Weights of a small GPT-style language model, trained from scratch on English Wikipedia: 676M tokens.
Each number is 128 + 32 x the weight over its row's rms, rounded and kept within 0 to 255. Layers, rows and columns count from 0. The size above them is the row's rms in percent of the matrix's.

# layer 3 MLP down (transposed), 832x320, rms 0.104, rows 240-253, columns 0-79
size [ 95 147  95  91  97  92  91  95  98  96  93  92  95  95]
[[135 194 133 132 130  85  94 119 142  91 133  79 132 124 136 132 121 143 158 175 120 148 142  95 173 129 136 163 155 172  50 165 114 156  93  81 159 120 156 168 128 116 141  95  98 191 123  77  56 130 109  79 118 101 172 135  25 162 185 170 126 136 135 153 126 148  85 141 138 150 114  88 148 120 148 142 159 147  91 124]
 [128 156 136 150  90 210 139  98 152 142 143 127 135 138 148 120 150 147 173 137 135 150 137 151 106 121  70 130 141 101 117 154 111 106 229  92 106 122 145 141 141  76  38 156 125 142  99 110 207 145 172 226 132 102 139  57 140 138 123 134 134  50  31 155 135 140 115 127 133 123 132  75 109 217 122 120  98 116  64 153]
 [ 73 112 185 127 190 112 161  96 179 120 109 150 117  82 132  86 143 110 143 123 110 149 200 135 140 107 105 117 133 114 210  96 157 177 131 136  98 158 139 150 183 137 114  88 127 127 155 134 118  99 125 124 105 141 163 137 115  85 173 159 151 123 124 104 147 105  96 118 142 118 114 110  86 125  87 108 137 164 121 138]
 [ 92 147 199 140 157 130 135 137 121 164 118 186  69 179 152 105  82 169 107 111 115  78  94 140  95 117 123 154 129 124 120 140 139 126 186 144  84 117 100 106 144 154 187 145 166 106 118 152  90 156  65 163 145 125 110  96 188 121  70 109  85 140  53  73  88 164 107 108 148 108 135 150 134 167 126 144 137 128 158 121]
 [122 119 106 154  85 157 163 126  88 183 201  69 120 188 118 110 114 166  84 121  94 137 105  91 113 137 128 151 135 129 165 142  99 151 102  83 134 114 150 124 127 133 122 188  99 132  79 123  89 144 173 121 130 109 125 146 112  83  55 152 120  99 148  93 173 111 120  65 135 121 165  90 123 135 151 126  93 139 126 132]
 [133 154 170 170 130 183 130 130 116  87  85 134 113 151 119 134 163 199  92  92 156 146 129  82 155 129 151 149 112 140 151 108 133 108 111 170 114 172 127  97 142 135 102 159 125 118 107 184 114 104 145 115 124 173  91 133  92 114 127  99 107  81 178 106 107 154  90 104 105 104  93  92  85  69 123  91  68 148 109 126]
 [107  66 184 134 142 134  86 147  80  76 157 133 159 155 134 102 148 163 144 137 139 152 130  76 143 111 151 123 105 115  90 140 123 168 134 143 177  94 134 114 163 117  98 106 102 145 130  54 162 165  64 106  79 131 135 144 170 110 102 167 149 127  85 109 117 120 148  89 143 100 151 131 140  98 173 129 161 150 101 140]
 [ 75  66 116 124 125 114  87 138 109 110 119 106 179 121 143 161 105 113 126 185 172 115 167 133  48  95 105 118 119 192 188 165  27 106 103  96 156 137 143 137 125 104 130 125  91  84 115  81 114 194 131  93 133 163 116 131  75 103 153 102  89 126 142  81 163 130 156  82 130 118 147 110 122 145 105 107 172  87  50  94]
 [122 102 155 192 156 135 108  88 169 136  96 130 142  94 132 162 120 136 109 186 145 130 158 150 106 166 122  88 128  87 123 137  70 173 178  99  80 106 191 150 102 141 131 146 110  92 163  83 150 154  74 158 124 124 162 111 156 152 121 177  66 139  99 136 140 118 158 158 129 123  95 146 176 148  82 153  83 143 173 173]
 [201 159 151 123  46 104 222 102  99 129 154 139 160 118 114  89 126  82  99 104 153 121 108 101 144 167 114 147  94  94 165 157 169 178 140 155 105 123 124 148 146 149 130 154 143 123 107 136 171 187 172 122 188 103 138 127 102  91 125  79 135  99 119 159  90 138 128 213  93 117  94 121 137 154 168 156 111 104 157 185]
 [166 182 160 154  53 126  82 121 117 152 159  48 133  91 116 157 131 153 198 155 121  72  44 194 155 104 123 133  70 175 172 157 116 119 169 134  82 122 137 161  88 147 145 133 108 129 164 154 145 150  90 140 128 130 169 117 106 117 119 205 188 145  89 164 124 166 130 155 139 133 108 114 133 143 139 141 205 132 159 160]
 [112  50 142 164 129 143  80 142 118 152 119  68 172  90  55 104  81 135  93 103 120 129 124 142 113 137 120  94  78 161 145 133 135 164 127 108 131 131  97 120  92 148 108 125 128 154 118 140 110 133  92 131 126 156 144 132 180 102 113  82  85 163 121  99 152 100 159 130 120 151 131 144 139 145 160 142 153  94 109 127]
 [ 82 111 116  87 166 149 109 136 130 193 137 117 133 200 107 176  92 167 224 113 166 153  85 101 159 161 118 132 107 102 129 168 114 123 156 123 136 148 157  99 161 141 115 124  71 131 166 141 145 165 139 162 137 126 123 124 102 134 116 125 206 147 114 138 153 154 204 167 123  91 198 116 128 124 149 183 174 101 130 113]
 [122  89 155 159 159 132 141 130  94 144 118 141 155 101 170 176  66 199 150 147 138 165  98  54 132 101 105 154 167 122 138 164 151 131 164  83 113 127  79 135 116 168 130 167 144  83 140 130 168  99 109 146 166 114 137 108 166 114 139 190  65 139 130 116  81 118 145 118 156 150 122 104 142 152  82 153  99 148 157 101]]
# layer 3 MLP gate, 832x320, rms 0.106, rows 241-253, columns 0-79
size [102  98  99 105  98  98  98 103 102 100 102 102 103]
[[ 84 142 143 118 126 152 102 143  89 103 110  49 126 120 168  75  97 136  90 106 132 118 125  89 120  93 105 128 162  90 125 163 143 133 120 166  77 145 168 145  91 135 137 138 119  91 114 114 137 123 129 120 134 111  77 148  94 118 131 133 156 101 134 129 166 104 154 147 151 158 135 111 130 121 106 153 148 150 217 138]
 [163 159 133 104 144  98 100 106 146  68 143 150 106 195  86  97 106 159 157 156  95  94 130 140 187 165 148 142 146 132 152 118  83 129 113 159 108 156 124 177  84 164 140 153 145 129 136 144  87 119 178 123 145 159 113 172 117 148  63 146 121  79  33  87 160  98 183 126  96 137 123 107 147  25 121 131 120 116 136 137]
 [121 110 108 176 116 109 118  98 160 123 123 143  83 144 146 153 165 107 158 137 162 132 114 122 151  88  52 118 119 174 159 136  66 120 129 154  96 110 128 121 118 121 163 104 118 146 105 133  57 151  93 134 149  38 134 112 143 164 109 155  37  91 127 168 175 114 101 140 123 151  82  72 174 121  91 102 109  77 170 131]
 [ 56 175  94 129 141 111 151  86 157  57 107  47 129 173  82  94 132 192 133 102 115  81 126  95  89  70 148 107 165 158 164 152 127 118 104 117  78 149 138 108 142 114  76 135 133 110 142 107 128 100 172 111 124 112  94 121 124  87 110 128  41  57 154 154 150 122 106 165 139 116 145  49 104 165 103 115 179 176 156 190]
 [131 161 139  95 153  82 181 144 155  94 143 171 119 138 179 153  53 115 121 169 108 129 115 179  86  65 143 115 152 182 137 119  92 124 165 163 124 114 120 127 152 201 103  83 170 177 151 128 106 163 102 124 202 133 103 131 159 121 146 114 150 131 159 102 100 118 157 134 109 182  94  95 142  39  99 164 116 145 111 190]
 [133 147 186 122 162 117 169  98  97  78 123 164 173 108  98 140 135 148 127 151 127  90 142 136 201 174  92 113 138 122 134 205 109 102 160 124 101 195 112 148  80 106  93 100 121 161 132  89 109 155 126 126  98 209 137 123 125 145  73  92 142  89 117 152 135 115 116 126 149 139 144  80 110 106 170 133 148 150 155 134]
 [104 165 135 144 122 158 108  63 173 168 172  43 135 124 132  78 146  98 141 103 124 106 128 129 182 156  79 154 152 107 143 113 188 103 127 127  63 179 142  88 157  92 111 123 187 103 116 155 142  95 140 111 186 101 112 128 123 164 133 141  85  71 157 163 113 118  70 159 126 151  84  95 186 130 109 110  91 152 174 141]
 [130 142 157 146 118 105  66  87 172 118  89 209  97 144 136 116  97 109 110 129 140 122 186 143 137  87 127 115 118 148 168 229  60 118 121 132  74 104 126 150 110 172 140 133 149 149 128  98 119 162 142 161 174 126 100 199 116 183 104 158 166  47 121 136 128 117 141 170 111 140 134  95 107 117  96 147  80 210  87 163]
 [ 96  83 153  89 165 147 104 106 109 110  75  77 141 125 147  82  98 101  94 124 143 168  99 135  76  59 157 150 148 136 129 169 164  74  88 112 144  76 112 132  61 128 142 113  79 123  91 146 129 134  98 155 182 115  96 137 158 219 138  87 108  68 146 113  96  86 159 176 154 120 178 175 141 114  82 144 120 135 182 156]
 [118 131 126 125  96 172 149 147 146  85 116 132 105 147 175 112 135  95 151 119 107  90 146 154 143 109 114 107 158 123 125 131 134 143 119 162 115 134 148 110  99  81  53 122  82 154 101  48  98 167 166 125 126 126  87 138 134 135 132 152  67  99 110 118  64  53  97 176 113 205 138  89 109 116  69 125 142 141 129 115]
 [150 200  67  90 199  90 218 127  80 153  82 145 135 174  80  90 131 186 105 107 106  53 108 124 125 158 106 127 148  86  70 117  96 130  77 153 112 156 117 125 165  47 121 140  92 107 115 117 173 118 166 153 158 160 111 176  82 191 146 102 139 158  85 180  97 109 119 206 151 122 107 101 145  85 164  95 118 137 115 119]
 [124 140  93 124 140 113 107 112 131 114 131 120 173 164 103 134 100 125 158 149 138 178 161 147 131 123 177 141 196 124 167 143 118 122 135 141 135 140 114 178  92 132 180 197  54 133 177 144 125  85 137  83 159 125 132 195 166 141 120  80 136 134 136 109 153 202 159 189 102 122 151  95 138 100  86 154 122 178 108 135]
 [179 144  98 108 102 111 116 171 130  96 164 200 141 139 104  97 218 108 114 148 186 149 130 144 167 107 113  89 185  75  80 139 127 181 123 128 136 103  56  95 124 139 138 131 144 128 135 113 133 161 105  84 143 168 104 165 108 167 111 103 104 155 141 144 121  81 119 148 161  87 134 143  86  53 131  89  93 167 135 141]]
# layer 3 MLP up, 832x320, rms 0.108, rows 241-253, columns 0-79
size [102  97  95 109  96  98  95 101 104 102 102 103  98]
[[138 128  61 160 132 169 117 171 131  99  95 179  77 118 147 180 108 139 129 125 129 104 148 121 162 132 142  94 116 174  78 123 109 140 126 131 124 113 112 128  68 142 151 158 134 102 117 150 158  91 103  95 157 147 118 136 122 137 167  72 159  91 132  99 137 129 133 131 154 152  92 119 169 172 144 113 159 138 141 153]
 [ 96 157 119 164 143 103 121  89 136 115 153 161  93 172 117 149  90  83  80 148 134  99 147  76 122 118 109 167 153 100  43 135 115 127 162 102 132 177 167 129 127  87 109 126 117 144 157 166 123 140  85 150  87 122 144 126 171 205 103 136 184 115 119 111 133 132 148 126 137 103 137 162 117  79 129 129 171  59 126 211]
 [135 117 108 122 145 174 159 148  91 134  96 149 127 121 134 142  91  86  86 100 137 129  68 187 102  83  81 131 177 220  81 120 118  81 107 102 117 144  65 110 136 150 130 148  93 108 113 104 227  86 127 118  60 136 101 147 123 138 113 174  60 151 126 102 140 116 102 178  47 149 122 149 115 151 159 171 192 142 111 125]
 [121 128 146 108 120 158  86 118  81 134 154 111 137 121 137 115 179  85 122 172 113 159 138 124 175 144  98 161 118 170 131 173  92 128 149 177 147  80 191  99 129 145 125  94 162 158 142 173 139 136 113  89  84 129 100 143  91 185 188 127 164 100  79  86 134 160 120 176 150 126 113 154  80 170 122 144 115  69  56  91]
 [135  99  95 104  90 187 105  71 111 134 140 136 139 169 122 150  96 122 123 102 152 139 155 103  54 131 117 133  73 156 155 164 161 106 103 102 146 108  61 142 140  95 151 132 188 111  91 133 141 108 122 211 156 140 145 140  88  95 110 149 125  96 111 124 146 146 158 136  96 107 107 174 119  96 147 185 167 159 153 167]
 [123 141  76  76  39 128 122 224  98 127 114 111 157 109 156 144 156 128  90 119  90  88  64 146 117 122  70 146  63 156 171  53 109 146 167  93 121  72 140 110 138 114  80 138 166 102 103 179 156  81 146 126 124  96 210 185 120 137 120 132 134 123 167 108 151 165  94 165 114 102 153 150 129 121  92  88  87 179 116  85]
 [148 155 159 121 114 116 155 151  95 119 129 125 138 115  78  89 105 141 165 110 103 123 136 124 156 142 122 141  64 100 158 149 107 129 185 136 103 172 151 200  79 100  76 153  96 178 184 205 114 133 146 191 124 121 120 176 148 142 155 150 134 167 148 148 124 149 136 132 193  89 127 121  89 117  90 170 164 131 108  79]
 [145 135 116 114 162 156 162 174  73 141 180 191 120 109 101  90 101 140 172  68 115 130  86 106 117 155 118  86 133 130 147 167 105 142 118 106 125 162  31 135 133 155 149 155 150 113 144 138 135  46 138 136  89 113 128 149 126 140 104 154 175 113 109 117 139  79 123 149 167 133 182 109 163 108 160 106 106 180 176 111]
 [118 207 102 109 175  62 104 135 139 109 156 102 187 117 159 168 131 183 109 117 152 177 154  60 107 136 128 134 142 112 131 116 135 131 114 117  82 135 103 116  84 103 145 151 151 107 196 143 174  65 119 111  85 179 135 127 117 155 196 179 160 138 155 108 132  95 108  98 137  94 157  65 127 163  89  96 131 196 129 149]
 [ 57 211 131 146 162 120 130  81 153  65 121 157  67 121 156 146 112 186 103 174 119 137 223 188 121 158 174  95 191 111  91  94 100  80  70 182 147 112 171 123 114 140 180 136 155 170 113 117 181 175 170 144 104 110 149 110 143 181 163 135 109 153 146  86  98 108 168 152 134 101 160  98 134 125 141 114  54 153 132 173]
 [181 128 128 114 145 126  99 121 130 183 129 209 163  75 124  82 149 115  82 146 164  89 153  99 114 171 147 142  68 165 111 106 155 130  97  80 150 194 108  90 119  81 138 104  55  99 119  82 112  77 118 173 198 131 101 125 105 190 122  95 165 157 105 116 167 155 145 182  86  59 120  52 162 107 152 110 150 196 176  88]
 [172 113 136 134 148 109 148 149  90  82 139 143  85  96 147  74 122  78 128 175  88 129 174 106 154 189 169  65 147 131 125  82  87 141 127 127 129  36 145 170 135 144  94 168 123 141 122 173 121  80 127 101 134 105 189 116 104 174  90 128 132 136 108 110 120 121 125 103 101 131 140  74 124  86 140 155  87 105 133 134]
 [137 123 164 147 158 115  28 124 152 101 113 180 131 142  93  93 111 123  96 115 146 124 124 120  57 170 178  81 196  99 129 146 169  94 216 117 168 180 131  93  93 113  69 110  95 114 116 133 137 125 141 155 146  86 123 148  77  71  92 127 153 138 120 140 127 135 147 126 141  85 165 117 116 125 131 136 149 108 117  88]]